{
  "head_dim": 64,
  "hidden_act": "squared_relu",
  "lr_head": 0.00527
}
Each number is 200 + 20 x the weight over the matrix's rms, rounded and kept within 0 to 999. Layers, rows and columns count from 0.

# layer 6 MLP down (transposed), 1280x320, rms 0.106, rows 625-711, columns 0-39
215,193,210,171,157,204,230,194,226,174,182,200,173,194,199,181,163,183,175,170,178,217,178,172,213,233,186,180,218,207,180,185,208,186,194,226,194,202,192,193
172,207,257,230,202,203,182,212,211,169,149,214,193,201,177,171,194,210,209,207,210,208,205,175,226,190,209,203,175,214,186,183,211,209,199,150,195,205,179,210
236,210,184,157,233,220,231,212,177,219,194,182,180,150,248,178,217,181,164,167,189,198,179,203,227,180,205,237,215,186,210,251,206,197,167,178,225,198,167,186
185,225,195,217,187,209,184,212,228,237,184,189,199,191,215,209,194,181,214,223,164,192,194,173,234,202,192,195,202,165,222,207,224,223,188,176,234,170,203,202
206,215,215,221,226,222,250,159,180,247,225,185,158,200,197,215,198,166,214,209,196,217,208,206,202,135,200,218,185,162,209,222,170,206,194,189,196,183,201,196
160,200,183,199,219,215,211,185,191,189,225,213,231,187,209,179,201,214,228,231,198,212,215,206,156,181,187,185,244,187,223,224,205,153,216,199,209,180,180,199
184,178,187,210,221,195,196,193,179,180,227,190,215,178,177,208,175,204,194,193,218,223,165,203,206,171,177,207,235,187,191,201,168,205,208,214,210,207,207,173
211,207,165,183,197,200,203,209,201,209,197,186,178,217,214,138,223,190,225,219,201,196,205,203,175,183,209,168,206,209,163,196,198,178,214,215,206,211,168,179
205,186,179,201,168,199,199,210,198,198,225,184,196,205,218,175,219,228,188,208,208,230,177,232,186,215,230,228,208,201,226,182,217,196,194,188,196,188,177,197
187,230,207,190,183,193,193,183,186,209,209,202,194,212,232,213,210,176,187,210,216,204,167,210,209,203,217,214,196,216,183,184,204,178,206,233,183,204,216,173
212,237,235,202,204,188,236,216,207,159,208,196,180,213,197,190,249,142,216,213,216,210,204,228,218,202,171,216,193,188,210,230,219,205,186,205,177,207,197,206
227,189,208,186,180,187,213,198,227,195,234,202,209,188,153,203,200,198,187,191,190,223,200,189,192,215,228,172,194,203,176,203,163,192,222,198,248,209,161,249
208,218,208,227,190,183,179,153,195,123,212,223,191,216,161,195,210,208,208,187,231,190,190,192,182,225,185,224,208,191,135,221,178,217,207,193,231,201,199,226
213,204,204,182,183,217,212,192,237,185,209,188,191,212,203,177,207,189,189,196,196,212,175,184,203,193,169,241,198,171,234,211,214,198,213,149,210,218,212,208
212,230,224,220,196,227,186,212,220,211,265,204,215,232,195,205,227,200,197,196,199,239,173,199,206,183,216,208,203,193,184,192,185,183,190,265,191,189,194,198
211,179,194,223,187,198,192,166,223,190,197,172,216,209,209,198,185,181,206,211,213,210,213,214,188,221,201,201,216,179,208,202,200,199,172,198,193,175,218,215
205,172,160,205,187,198,181,177,223,196,156,195,220,231,175,211,177,217,222,192,169,179,197,180,244,197,201,179,182,179,191,212,171,161,165,198,188,217,242,182
201,247,207,216,203,200,167,196,164,222,242,189,172,202,198,184,220,184,162,223,165,166,190,205,196,147,196,217,169,237,193,229,206,192,204,206,187,196,181,165
199,171,226,244,203,206,195,179,166,196,195,164,200,206,195,188,181,217,225,200,224,195,200,229,226,208,186,201,206,202,211,223,192,179,213,216,185,210,202,185
147,192,184,190,181,252,171,175,239,209,202,171,232,208,198,188,225,207,202,209,169,203,191,185,157,171,231,204,209,194,178,218,196,214,180,170,207,201,227,173
185,229,211,232,180,203,178,200,165,202,224,184,192,215,202,206,199,207,187,174,187,200,225,186,204,233,206,177,185,223,196,171,187,193,191,206,216,213,218,188
206,228,228,207,196,181,212,235,194,216,189,208,186,203,178,205,194,189,202,168,214,186,180,209,206,203,191,190,196,196,203,195,195,213,188,264,165,191,219,200
189,196,170,216,167,183,220,232,219,205,175,222,219,218,187,203,190,207,192,195,204,226,196,174,195,220,225,195,175,213,188,201,234,205,208,214,173,205,201,170
209,200,204,182,189,202,197,190,202,197,119,217,185,222,170,219,235,202,191,198,169,190,192,184,183,220,192,191,171,216,221,213,189,219,177,206,243,220,163,219
207,196,205,192,230,212,183,199,173,155,186,239,182,212,189,186,171,221,189,220,169,207,200,176,191,175,193,216,220,208,194,180,202,176,189,244,219,224,187,211
182,245,201,190,191,210,215,171,202,199,192,183,233,239,205,176,182,199,207,249,214,202,214,180,175,198,195,221,181,191,199,201,178,212,182,245,230,173,170,213
228,191,209,212,198,194,190,206,183,207,170,201,205,188,187,183,200,201,200,199,225,180,195,205,214,216,209,192,204,208,218,221,171,201,214,228,209,197,206,191
230,187,163,220,226,208,209,150,206,236,210,248,174,196,223,207,230,211,163,224,210,203,192,176,192,196,233,177,223,202,229,199,197,224,208,217,179,197,200,198
218,209,211,217,187,209,207,235,200,195,219,239,200,186,175,193,192,207,193,178,222,203,189,213,223,190,211,159,197,210,174,220,175,169,184,181,202,182,233,214
203,180,205,193,177,178,164,212,219,189,198,156,206,200,211,181,184,198,241,186,210,167,180,198,205,201,171,223,220,160,194,186,173,213,236,184,205,196,186,234
199,210,198,196,203,183,204,188,185,183,190,212,207,204,210,227,209,224,221,204,184,165,198,228,191,183,192,215,191,211,219,202,201,223,190,165,210,189,220,180
227,180,169,197,188,215,204,176,139,219,183,201,168,183,209,182,214,214,199,193,177,198,197,230,205,181,221,199,219,224,160,210,232,226,218,192,233,211,215,196
175,217,205,190,214,161,222,235,216,238,211,215,254,208,227,233,205,183,187,217,200,194,188,178,237,188,168,177,177,173,244,205,177,179,201,226,209,203,201,201
215,164,193,242,175,207,215,192,205,205,161,191,210,231,190,213,204,181,174,178,207,204,190,223,203,206,202,215,223,176,191,205,206,211,188,228,176,211,265,206
222,206,218,187,223,223,231,183,210,175,223,262,221,158,199,185,177,139,204,186,196,166,186,212,191,171,177,199,196,197,206,217,207,191,178,181,202,169,155,206
206,212,245,168,212,202,234,198,135,187,139,216,183,169,196,192,209,223,192,195,196,213,207,229,212,194,234,253,203,198,175,136,191,196,208,184,208,201,218,212
178,214,226,186,198,216,178,241,205,229,238,210,195,197,221,199,207,199,190,227,169,161,224,225,187,244,207,211,230,206,231,217,147,173,215,213,176,179,196,217
195,194,193,201,182,203,191,204,196,156,226,190,225,218,195,191,213,208,217,218,190,221,182,207,227,235,206,165,223,207,185,191,181,184,195,207,185,227,179,221
222,191,167,224,213,198,198,211,233,211,194,214,254,223,190,192,206,226,183,187,215,203,213,188,211,236,189,214,199,253,151,196,181,213,203,188,200,206,195,209
235,207,207,221,216,215,213,181,199,208,217,194,174,216,194,189,206,210,205,155,196,185,174,193,220,221,206,193,196,210,204,183,248,204,229,214,179,223,172,172
182,146,190,197,203,234,185,193,214,169,215,176,183,189,199,177,207,221,212,197,150,204,237,220,184,166,217,189,221,222,215,201,195,187,205,219,203,207,173,178
164,192,187,215,215,185,215,198,167,213,194,220,213,176,210,182,222,212,198,191,219,183,189,154,198,210,192,196,179,204,186,214,217,217,174,234,229,184,225,203
261,234,214,183,202,206,188,204,228,172,181,194,200,189,198,207,181,204,185,228,208,219,226,208,221,220,216,219,164,199,179,197,195,165,177,205,195,203,194,231
214,182,182,213,196,207,162,209,215,220,161,214,217,219,211,173,205,249,219,228,171,179,220,243,185,202,225,234,230,186,220,255,234,199,214,224,219,211,185,212
196,213,178,194,185,194,203,197,220,175,185,177,174,198,202,199,191,192,213,202,207,175,199,217,208,177,175,213,201,214,216,231,207,236,195,205,191,221,213,194
161,221,193,218,205,189,181,220,221,237,163,218,173,229,158,200,205,166,224,178,218,190,184,162,202,194,214,210,185,177,185,216,192,188,241,174,227,213,172,242
217,173,160,182,196,219,206,229,229,198,204,217,219,201,184,211,194,181,265,209,220,209,201,197,224,192,207,211,203,162,183,218,206,175,214,213,199,197,199,194
201,223,212,145,248,190,195,201,236,179,188,221,197,228,192,212,154,213,207,189,169,192,212,201,178,214,206,186,190,200,179,211,225,208,220,248,194,207,222,225
226,136,197,180,219,187,208,231,210,202,186,214,173,164,168,200,197,170,169,222,165,177,195,190,186,189,207,230,179,201,215,180,183,191,178,174,194,207,212,171
232,207,177,183,219,210,202,190,216,178,191,174,200,181,210,189,225,189,228,220,207,219,187,142,208,199,188,219,235,201,193,223,177,230,220,210,225,227,211,254
197,211,187,204,157,195,209,181,206,193,189,196,198,217,193,185,215,169,211,223,174,190,180,187,169,229,202,199,233,196,196,189,185,169,206,211,256,208,211,217
176,221,213,210,205,206,216,163,194,185,212,235,185,211,184,197,191,191,185,201,211,211,206,192,186,205,213,198,183,188,201,193,241,219,223,193,190,190,199,217
182,211,207,179,212,204,211,203,197,205,203,217,218,222,196,224,199,194,188,191,205,199,204,228,182,227,191,194,236,222,200,211,195,216,237,186,175,197,198,188
196,195,231,188,205,191,239,209,181,213,193,204,227,210,206,189,206,190,203,208,189,216,200,192,225,164,193,220,178,179,223,194,190,188,158,209,204,185,176,205
205,205,191,186,222,220,193,176,227,190,186,192,198,177,192,200,199,168,176,217,207,208,201,178,207,183,210,204,199,176,223,213,207,222,225,199,217,198,200,183
203,218,198,184,210,215,191,246,195,203,199,199,210,220,224,225,209,236,209,222,210,228,202,201,198,188,201,188,209,227,186,202,199,211,224,203,184,224,218,161
196,220,212,221,155,188,200,203,211,215,181,175,202,204,197,208,184,222,183,196,199,205,203,190,217,176,204,195,208,201,225,211,188,223,228,246,189,222,217,211
173,217,211,207,205,190,201,212,233,205,234,206,187,200,182,226,219,194,206,227,176,201,183,240,212,202,189,202,217,185,218,193,206,202,203,215,178,214,198,239
197,178,210,199,226,182,226,165,212,224,232,214,205,158,175,221,182,215,208,221,180,221,203,201,216,172,182,203,195,208,175,193,206,202,212,196,194,210,184,217
224,202,232,218,201,222,194,210,230,196,219,206,182,177,190,174,208,211,178,182,225,192,216,173,207,233,193,189,201,201,204,208,207,191,204,213,183,199,217,210
173,194,236,198,215,168,209,195,193,184,221,173,234,222,203,183,201,177,187,226,190,188,195,206,219,175,210,196,198,185,201,197,229,169,192,163,234,222,197,218
180,214,181,160,175,195,210,207,161,211,181,203,219,177,177,187,206,179,173,201,213,199,194,208,189,214,225,220,227,175,163,203,193,195,198,216,215,204,185,201
196,222,161,215,204,186,194,229,199,181,213,235,194,206,200,198,224,189,161,177,195,186,191,154,211,189,205,201,173,187,211,215,193,200,196,197,192,204,200,189
199,208,206,199,198,172,187,214,190,189,196,194,218,204,199,198,179,226,171,202,185,199,191,192,182,205,227,214,216,204,211,171,229,204,212,189,227,187,175,196
189,199,220,233,170,204,204,194,188,220,212,169,192,217,186,233,214,195,189,165,215,202,186,177,183,206,235,217,195,188,227,184,204,244,196,227,195,227,200,204
218,197,195,173,148,176,232,218,199,204,193,187,216,215,236,187,202,207,222,231,190,217,172,226,200,198,213,211,193,187,207,202,162,194,209,229,197,185,211,231
228,195,225,204,175,209,204,190,211,173,207,194,221,186,192,212,213,195,212,179,202,183,183,208,205,208,221,207,223,190,232,162,207,214,229,198,199,187,192,211
192,222,175,232,191,202,173,247,215,144,234,210,167,210,230,217,190,199,155,200,203,231,233,199,179,201,218,212,221,256,215,209,201,184,275,184,226,180,180,202
184,188,219,164,221,207,207,234,244,172,154,206,221,190,197,209,157,242,227,209,207,196,215,225,172,199,201,224,221,229,229,213,216,204,234,204,188,242,127,197
153,185,197,215,206,168,210,226,218,199,181,196,205,236,176,203,214,208,192,191,182,238,211,215,198,175,173,200,193,203,211,178,177,188,185,215,184,200,194,193
186,166,237,195,201,193,237,203,212,186,188,178,207,194,235,179,202,205,226,196,202,185,222,240,198,188,205,168,202,213,209,151,226,197,186,170,200,235,185,190
199,194,242,216,229,205,221,240,232,242,198,203,218,190,209,150,194,187,171,194,210,170,169,200,197,226,201,186,234,173,177,227,215,234,185,231,226,237,198,200
185,180,211,189,198,199,156,199,203,139,207,208,210,205,232,206,176,202,204,139,207,180,194,197,189,184,166,188,191,220,196,204,198,228,150,167,246,199,267,227
220,193,193,201,201,179,161,183,199,208,181,234,221,220,185,177,216,195,196,220,207,214,214,211,191,223,219,203,240,215,216,200,158,212,165,230,206,194,185,213
203,170,212,192,214,224,175,212,201,181,207,198,194,181,168,228,224,194,209,187,214,212,163,204,220,176,208,202,223,219,220,186,208,189,193,151,173,174,213,211
178,203,212,214,181,185,222,205,168,191,216,172,226,196,207,211,205,155,206,164,207,195,209,205,204,184,200,196,207,175,235,199,201,206,169,196,191,202,196,209
186,159,249,192,223,205,178,179,187,156,221,232,188,198,189,224,217,220,245,213,184,199,221,200,197,217,176,241,221,223,197,211,185,210,197,211,188,194,220,214
189,175,176,192,192,168,178,184,200,214,222,232,241,208,190,180,205,191,180,188,207,181,198,193,202,188,227,198,236,167,191,198,195,169,190,179,229,194,218,226
209,193,177,199,188,185,221,207,209,210,224,202,184,179,188,171,201,213,197,201,197,212,174,213,214,205,195,197,208,225,232,223,189,222,198,193,196,234,185,189
184,195,207,180,192,193,181,207,200,177,197,187,227,181,216,187,213,194,227,177,194,210,180,198,195,217,196,173,179,220,211,213,196,195,187,198,178,185,216,222
208,197,221,208,237,200,199,217,177,187,207,157,210,165,203,162,204,146,196,203,214,179,203,202,173,180,152,188,199,177,164,216,201,191,208,165,195,199,226,145
199,186,212,214,213,197,213,193,197,165,185,205,199,191,215,186,214,194,181,183,236,222,227,179,179,204,196,194,229,275,165,194,177,200,175,219,190,204,192,219
187,196,242,181,194,202,216,169,136,181,212,175,199,204,238,164,201,195,237,197,184,209,207,198,188,217,176,222,176,157,209,179,159,183,186,191,170,200,220,194
187,193,188,232,171,206,187,180,194,196,212,211,243,150,200,196,197,194,201,209,200,196,217,152,209,194,204,215,212,201,200,195,185,168,220,208,193,200,190,191
170,211,146,179,199,203,228,160,221,220,211,222,214,195,219,172,200,213,255,211,184,227,174,195,177,246,214,191,233,185,182,204,202,161,201,172,169,197,180,179
204,212,210,212,221,189,210,206,176,194,226,214,193,195,213,225,197,179,227,198,220,222,201,200,196,179,171,220,208,187,202,222,236,196,209,210,193,217,213,218
171,180,251,199,225,174,211,203,229,190,210,222,227,214,226,193,195,214,213,211,225,175,210,197,210,178,215,167,166,210,222,197,203,182,188,215,201,208,189,220
# layer 6 MLP up, 1280x320, rms 0.104, rows 626-711, columns 0-39
179,217,212,233,172,208,219,187,201,173,223,211,175,228,179,240,210,227,205,205,177,208,186,208,217,175,165,199,184,217,170,200,181,180,224,240,201,225,168,232
195,195,247,178,235,182,211,205,216,219,220,198,176,183,222,182,224,199,197,201,220,179,225,236,179,212,215,194,209,184,225,199,160,233,178,195,256,197,216,222
179,181,183,199,217,189,187,186,193,203,185,208,234,192,205,211,207,219,198,226,216,203,152,194,190,157,179,216,220,201,220,208,209,187,188,170,193,175,191,206
200,235,227,175,179,212,209,186,229,197,197,226,201,185,209,181,204,210,179,215,189,211,221,156,235,204,202,212,205,161,192,207,182,224,193,205,184,157,184,197
187,212,201,177,195,174,208,204,166,176,211,228,189,199,202,202,177,178,180,203,175,206,178,184,178,225,181,220,228,207,199,237,221,208,191,202,183,220,162,183
229,208,215,213,187,194,177,226,196,188,228,216,174,187,177,223,185,205,204,205,235,173,191,196,180,203,188,187,204,169,181,224,205,237,200,225,214,222,196,227
229,221,228,195,175,171,154,188,238,210,188,210,211,196,218,205,206,196,211,197,183,228,205,204,225,217,208,199,222,214,196,181,214,212,195,196,199,169,224,220
190,203,213,213,175,186,204,186,204,185,209,201,199,183,177,210,192,213,203,202,199,190,222,178,223,214,187,208,192,175,197,206,193,189,211,197,201,191,190,217
195,220,189,212,191,195,179,214,205,214,209,200,181,230,179,221,209,187,236,177,200,197,224,196,200,173,203,192,203,198,216,203,163,218,213,180,199,202,239,195
168,233,198,208,193,228,207,188,208,189,182,216,198,237,225,207,240,220,227,187,205,189,212,201,203,203,206,240,213,197,167,204,179,186,186,152,211,181,175,224
203,198,212,207,196,161,182,244,196,247,223,198,210,212,212,177,209,222,188,219,180,189,189,217,163,172,204,211,191,184,194,215,175,179,228,181,198,168,182,170
168,210,183,226,164,199,208,215,198,184,181,213,195,216,167,246,186,186,183,192,207,196,193,178,183,186,174,182,196,216,218,214,185,203,220,181,216,203,171,210
218,185,189,216,200,183,191,166,180,216,166,155,199,180,199,181,175,197,186,236,192,184,176,219,267,199,136,202,182,230,198,225,160,205,213,193,195,230,176,172
210,241,195,220,196,232,203,182,162,224,190,205,207,200,215,184,219,191,204,170,201,225,200,227,184,193,158,196,201,189,193,195,208,218,189,217,216,198,206,211
181,220,206,224,209,209,217,225,170,194,159,233,186,222,219,194,214,207,179,196,234,220,186,216,195,202,160,175,192,188,226,193,191,184,228,208,196,214,197,199
245,178,152,183,221,218,196,198,239,173,188,180,204,199,213,198,210,172,154,202,188,205,191,207,202,179,200,190,187,212,197,207,183,172,197,174,199,223,169,173
188,211,197,202,209,161,180,204,247,139,224,177,184,185,209,179,182,224,190,154,229,190,236,206,216,186,196,204,200,191,230,178,181,204,242,194,196,183,198,201
192,214,193,215,216,178,195,184,182,189,210,183,228,218,217,238,168,216,186,189,238,211,245,216,215,171,172,212,186,169,192,224,202,202,189,219,203,201,191,203
183,175,170,215,182,221,217,194,190,174,204,222,185,219,190,187,206,199,155,210,198,194,187,204,209,196,205,219,176,192,171,210,247,199,179,178,193,202,209,195
200,188,189,192,186,192,217,217,225,197,194,207,185,228,248,206,188,196,205,202,215,216,190,197,179,213,179,225,172,218,198,189,186,219,196,197,239,171,208,171
190,185,208,204,193,197,222,201,216,188,193,206,223,186,196,197,221,203,212,185,205,226,213,208,220,161,226,218,224,171,198,193,194,184,199,189,190,191,182,213
220,214,221,198,182,179,218,197,203,230,219,173,179,215,188,217,219,182,187,186,198,183,219,207,223,219,177,185,208,150,173,174,233,176,213,189,188,188,178,192
178,201,193,205,171,199,173,173,209,209,206,195,205,198,195,205,172,236,172,189,218,191,227,215,195,214,216,201,218,174,194,176,198,213,227,194,165,189,214,220
186,186,175,197,188,212,189,209,221,192,228,187,208,216,209,210,203,191,224,197,225,231,170,207,202,196,216,216,173,178,191,185,189,196,221,209,200,184,183,205
191,200,153,211,189,195,203,181,161,199,244,212,195,194,202,196,210,175,181,203,223,175,185,212,212,226,163,192,164,195,218,203,229,235,230,185,168,188,173,220
208,195,225,185,149,209,180,199,210,212,204,149,179,264,213,198,209,222,159,196,230,214,181,191,219,210,204,184,160,201,224,205,210,180,194,236,190,187,206,203
197,199,195,213,208,195,200,207,197,200,232,223,198,189,201,223,201,176,207,202,207,213,182,199,189,197,186,197,217,232,204,213,221,179,227,173,206,181,196,220
190,191,184,203,217,203,196,200,214,190,200,158,170,218,228,210,255,187,185,219,214,181,223,238,226,220,231,202,196,199,191,189,201,209,206,209,227,185,199,177
219,241,212,228,218,225,201,210,173,199,195,168,197,202,218,209,164,230,203,281,194,196,208,185,198,203,196,182,220,236,229,195,185,202,211,185,197,221,168,189
180,220,169,227,205,191,179,222,210,184,212,194,196,203,213,174,203,176,174,188,214,184,159,212,161,174,213,149,157,187,191,206,174,205,200,161,212,223,197,193
217,206,170,223,187,232,187,152,204,200,217,204,204,203,223,196,215,199,226,221,180,177,188,205,217,197,180,189,205,221,216,224,212,219,219,185,190,250,173,216
198,177,178,223,197,230,209,206,198,176,185,235,198,203,175,203,189,191,199,191,204,221,211,179,172,224,197,189,199,217,184,195,205,176,234,169,180,204,203,196
202,200,172,170,210,210,242,183,214,189,213,207,182,202,182,178,223,225,165,192,177,195,225,195,200,219,197,208,233,225,162,209,240,173,169,194,178,224,223,226
202,244,193,223,228,193,210,188,216,196,219,203,235,214,213,187,235,205,176,231,222,187,210,212,157,230,197,196,185,176,225,177,200,195,165,176,206,168,249,211
180,185,201,200,194,188,201,200,149,204,177,196,182,180,175,212,194,217,218,221,189,174,199,168,197,205,220,176,207,175,213,208,208,202,216,204,216,209,209,179
249,201,239,216,165,192,160,227,242,251,206,224,204,200,209,184,166,181,201,182,254,206,223,179,221,194,193,172,239,174,206,222,228,194,214,211,160,185,196,166
198,217,181,191,177,207,190,221,203,186,220,210,193,215,208,192,179,192,172,199,217,174,212,193,214,172,205,193,193,186,214,207,239,206,190,181,212,181,180,242
159,239,208,197,223,171,186,232,179,184,174,182,190,183,195,184,196,185,222,227,225,203,189,197,224,240,207,229,207,179,213,173,213,197,222,207,213,218,205,183
178,181,200,198,168,198,201,214,214,202,144,205,176,164,203,199,196,204,227,192,207,225,220,177,223,228,220,253,206,201,154,223,174,209,151,222,215,180,235,222
217,191,223,195,224,196,202,233,188,200,208,198,193,196,188,217,199,192,196,252,201,222,206,192,202,213,207,156,201,171,193,227,196,252,235,180,187,225,200,207
189,181,179,189,197,198,230,176,205,171,214,192,225,191,241,207,199,209,211,220,199,207,214,203,202,234,204,205,202,225,214,193,210,206,217,190,240,213,183,206
180,197,201,199,233,222,217,200,141,171,176,188,201,224,159,203,181,199,173,213,225,186,170,183,212,220,187,163,218,199,175,202,203,214,209,189,236,185,209,148
216,202,196,209,210,172,182,173,198,213,166,174,163,225,169,193,181,189,220,189,183,214,201,223,194,195,185,215,185,221,179,169,228,214,220,188,165,205,176,171
190,174,194,169,140,240,214,191,225,193,263,179,195,216,214,204,218,208,202,214,185,182,203,202,205,189,203,177,168,217,169,217,208,201,232,209,195,188,193,220
169,235,215,224,191,185,186,238,215,179,230,159,215,193,215,246,228,212,192,166,192,213,199,198,195,217,199,282,183,182,224,210,192,184,193,217,243,173,182,218
208,202,201,186,203,177,184,212,212,229,253,253,222,198,156,219,164,217,190,218,215,188,209,176,203,181,195,213,188,181,200,223,199,201,208,222,164,205,204,196
215,210,214,141,221,168,205,169,197,223,180,237,179,184,216,184,172,184,215,211,175,184,215,232,183,208,213,243,202,209,208,164,193,214,174,207,210,207,218,165
206,188,194,172,226,181,173,237,189,205,188,176,222,207,190,188,197,230,185,215,187,207,226,200,209,225,211,191,208,196,206,214,199,265,192,256,222,232,207,224
227,220,189,201,236,193,243,182,230,199,218,233,195,211,198,193,218,197,208,201,195,217,210,206,205,195,187,228,236,173,190,219,198,199,182,176,206,244,177,224
249,198,203,220,174,217,208,212,184,214,208,235,200,175,201,192,187,163,193,249,195,187,216,180,213,222,174,256,207,180,217,183,193,175,206,198,249,220,191,220
214,221,210,201,193,177,235,191,182,215,227,202,252,165,190,186,175,193,239,239,197,218,195,224,201,208,178,215,189,253,200,237,200,211,184,202,201,199,213,196
181,199,225,172,184,141,196,245,211,247,197,206,202,187,230,197,190,203,190,203,202,199,184,210,195,198,194,210,237,178,217,189,169,181,215,204,182,226,230,216
154,184,206,213,228,187,222,241,193,178,187,194,192,204,213,204,243,228,181,232,197,210,233,203,207,211,194,201,181,209,195,188,187,170,193,185,204,189,194,207
191,214,218,174,216,212,180,230,222,234,196,177,197,212,205,201,190,216,187,226,188,216,216,193,200,185,176,220,173,171,202,240,239,235,192,163,205,204,216,195
209,213,203,225,203,219,223,212,175,182,187,188,145,172,218,222,151,234,188,202,174,175,176,219,197,181,194,179,194,257,207,161,198,218,210,163,155,199,201,164
176,206,186,183,213,204,234,164,181,198,193,216,229,168,196,192,181,176,216,212,210,191,203,190,186,189,198,199,244,176,180,137,212,199,238,172,189,203,207,208
175,192,190,218,196,183,205,202,215,209,222,224,214,214,190,206,211,198,195,200,204,221,203,202,194,202,207,195,230,183,197,225,186,232,195,216,182,169,212,209
205,198,191,239,222,216,204,201,204,197,206,243,189,172,179,164,197,199,187,188,193,205,218,195,190,209,179,257,214,197,184,214,200,233,196,192,185,205,206,180
195,234,201,211,193,199,176,170,212,189,193,210,181,196,210,185,191,238,209,207,192,195,185,217,203,199,232,203,204,231,187,165,200,211,212,241,222,226,238,185
220,214,223,219,211,186,187,192,196,215,179,227,228,205,178,218,213,197,192,193,204,227,244,201,211,180,211,180,192,224,175,222,221,245,219,209,201,173,193,217
217,209,187,192,204,191,209,171,215,176,231,184,181,220,176,146,228,206,180,202,186,169,176,183,217,180,205,194,238,165,192,203,218,222,227,233,210,199,195,223
180,220,193,211,185,175,203,200,191,180,205,202,197,201,207,200,176,188,166,209,224,218,202,173,215,205,215,198,202,218,198,200,198,202,200,184,206,200,198,201
205,203,236,169,206,185,163,165,203,216,217,178,207,221,232,207,185,232,217,196,217,210,176,195,187,218,208,184,218,204,216,224,227,225,208,184,185,209,213,191
169,229,235,186,199,207,213,203,177,182,271,203,219,209,189,212,205,225,182,161,209,189,211,217,176,198,208,215,178,189,170,211,197,217,186,192,189,202,188,226
184,208,150,198,159,215,217,238,212,195,198,185,222,207,202,222,217,219,189,203,212,236,190,216,201,208,213,190,185,201,218,220,187,218,196,201,207,187,188,249
194,177,211,188,217,191,220,204,197,187,198,242,195,205,212,184,209,194,214,217,192,198,211,191,239,207,206,214,219,217,203,184,179,195,171,161,157,195,180,188
207,207,181,231,199,221,193,194,189,194,208,211,198,169,209,173,203,211,194,188,162,199,191,193,212,192,246,216,207,163,215,217,178,190,173,194,191,201,199,202
198,203,193,176,181,200,192,186,209,229,198,205,206,215,190,185,205,212,188,199,176,179,180,201,181,220,187,184,215,192,173,225,235,178,167,199,146,206,168,227
223,201,212,200,183,192,166,210,195,170,200,237,217,219,213,223,208,227,219,210,219,182,213,242,208,194,201,216,203,186,194,191,194,210,200,204,182,225,171,198
209,204,210,230,189,225,220,215,207,202,201,229,206,223,213,197,199,189,163,184,193,205,216,207,213,200,223,177,204,188,177,203,189,206,188,207,201,174,203,217
189,194,213,168,211,171,210,184,188,221,188,209,167,221,170,196,244,221,191,208,203,196,212,185,212,214,212,171,214,208,181,213,163,200,197,159,260,196,211,173
170,224,201,169,166,170,212,202,211,184,224,220,203,182,194,218,187,192,183,200,186,227,192,237,187,209,219,159,212,211,211,194,177,223,168,192,193,232,195,191
196,207,173,210,214,178,200,184,189,218,202,180,182,223,218,249,186,183,206,197,198,202,210,172,191,197,211,214,211,178,203,164,179,205,167,228,197,225,185,203
198,207,212,206,196,231,187,189,222,241,200,200,185,190,202,204,191,184,214,181,231,233,205,199,194,201,228,174,215,205,201,210,183,164,221,247,192,209,195,220
175,211,206,198,183,213,214,204,208,197,192,226,179,217,209,188,190,208,160,173,225,179,169,178,208,189,192,206,168,188,190,211,232,178,195,212,199,197,200,193
194,219,187,197,182,223,232,173,165,202,164,177,210,239,181,263,232,196,163,165,150,215,202,212,215,220,225,212,270,233,166,172,179,172,165,225,198,217,150,199
222,193,219,202,195,159,215,189,200,218,204,166,201,225,222,185,205,209,249,224,201,202,192,231,228,197,206,187,228,230,199,181,229,222,221,187,229,215,214,201
237,181,174,212,169,189,199,186,199,206,154,236,167,219,212,211,199,197,214,221,210,201,226,178,218,182,185,232,168,208,176,224,176,192,221,223,190,215,198,222
181,195,177,203,200,225,189,213,218,176,204,193,209,184,199,193,215,196,203,219,183,192,183,217,208,194,176,224,222,191,186,219,199,201,193,217,224,217,187,215
197,191,182,213,186,177,151,202,254,223,178,222,205,210,214,264,192,195,245,208,147,193,183,214,175,202,236,220,219,209,230,236,226,214,193,238,188,213,167,239
230,212,199,196,206,181,195,195,183,160,217,189,190,175,212,197,197,215,226,217,255,187,218,194,194,226,195,211,215,208,165,198,227,218,207,181,174,157,216,199
172,189,209,218,179,215,172,219,226,200,210,238,223,213,212,201,173,208,200,171,228,177,191,171,186,154,186,193,206,196,186,226,201,188,213,188,181,229,171,230
175,221,190,206,184,191,198,173,184,183,209,205,177,197,218,198,218,199,209,211,181,203,209,225,196,211,209,175,185,215,177,216,200,189,223,215,215,217,202,199
182,181,197,195,205,208,197,222,201,211,249,203,208,217,208,178,194,214,232,160,218,191,179,182,181,225,231,193,203,188,220,205,194,187,213,219,247,190,220,156
130,203,181,216,187,239,214,181,222,176,209,172,226,193,210,191,196,228,200,195,203,202,183,179,189,246,226,221,216,181,218,196,193,200,230,171,182,197,207,151
179,188,217,209,188,197,205,246,165,223,238,224,231,197,183,248,192,176,201,226,183,169,185,234,243,208,191,182,215,203,229,238,206,179,190,181,198,190,165,204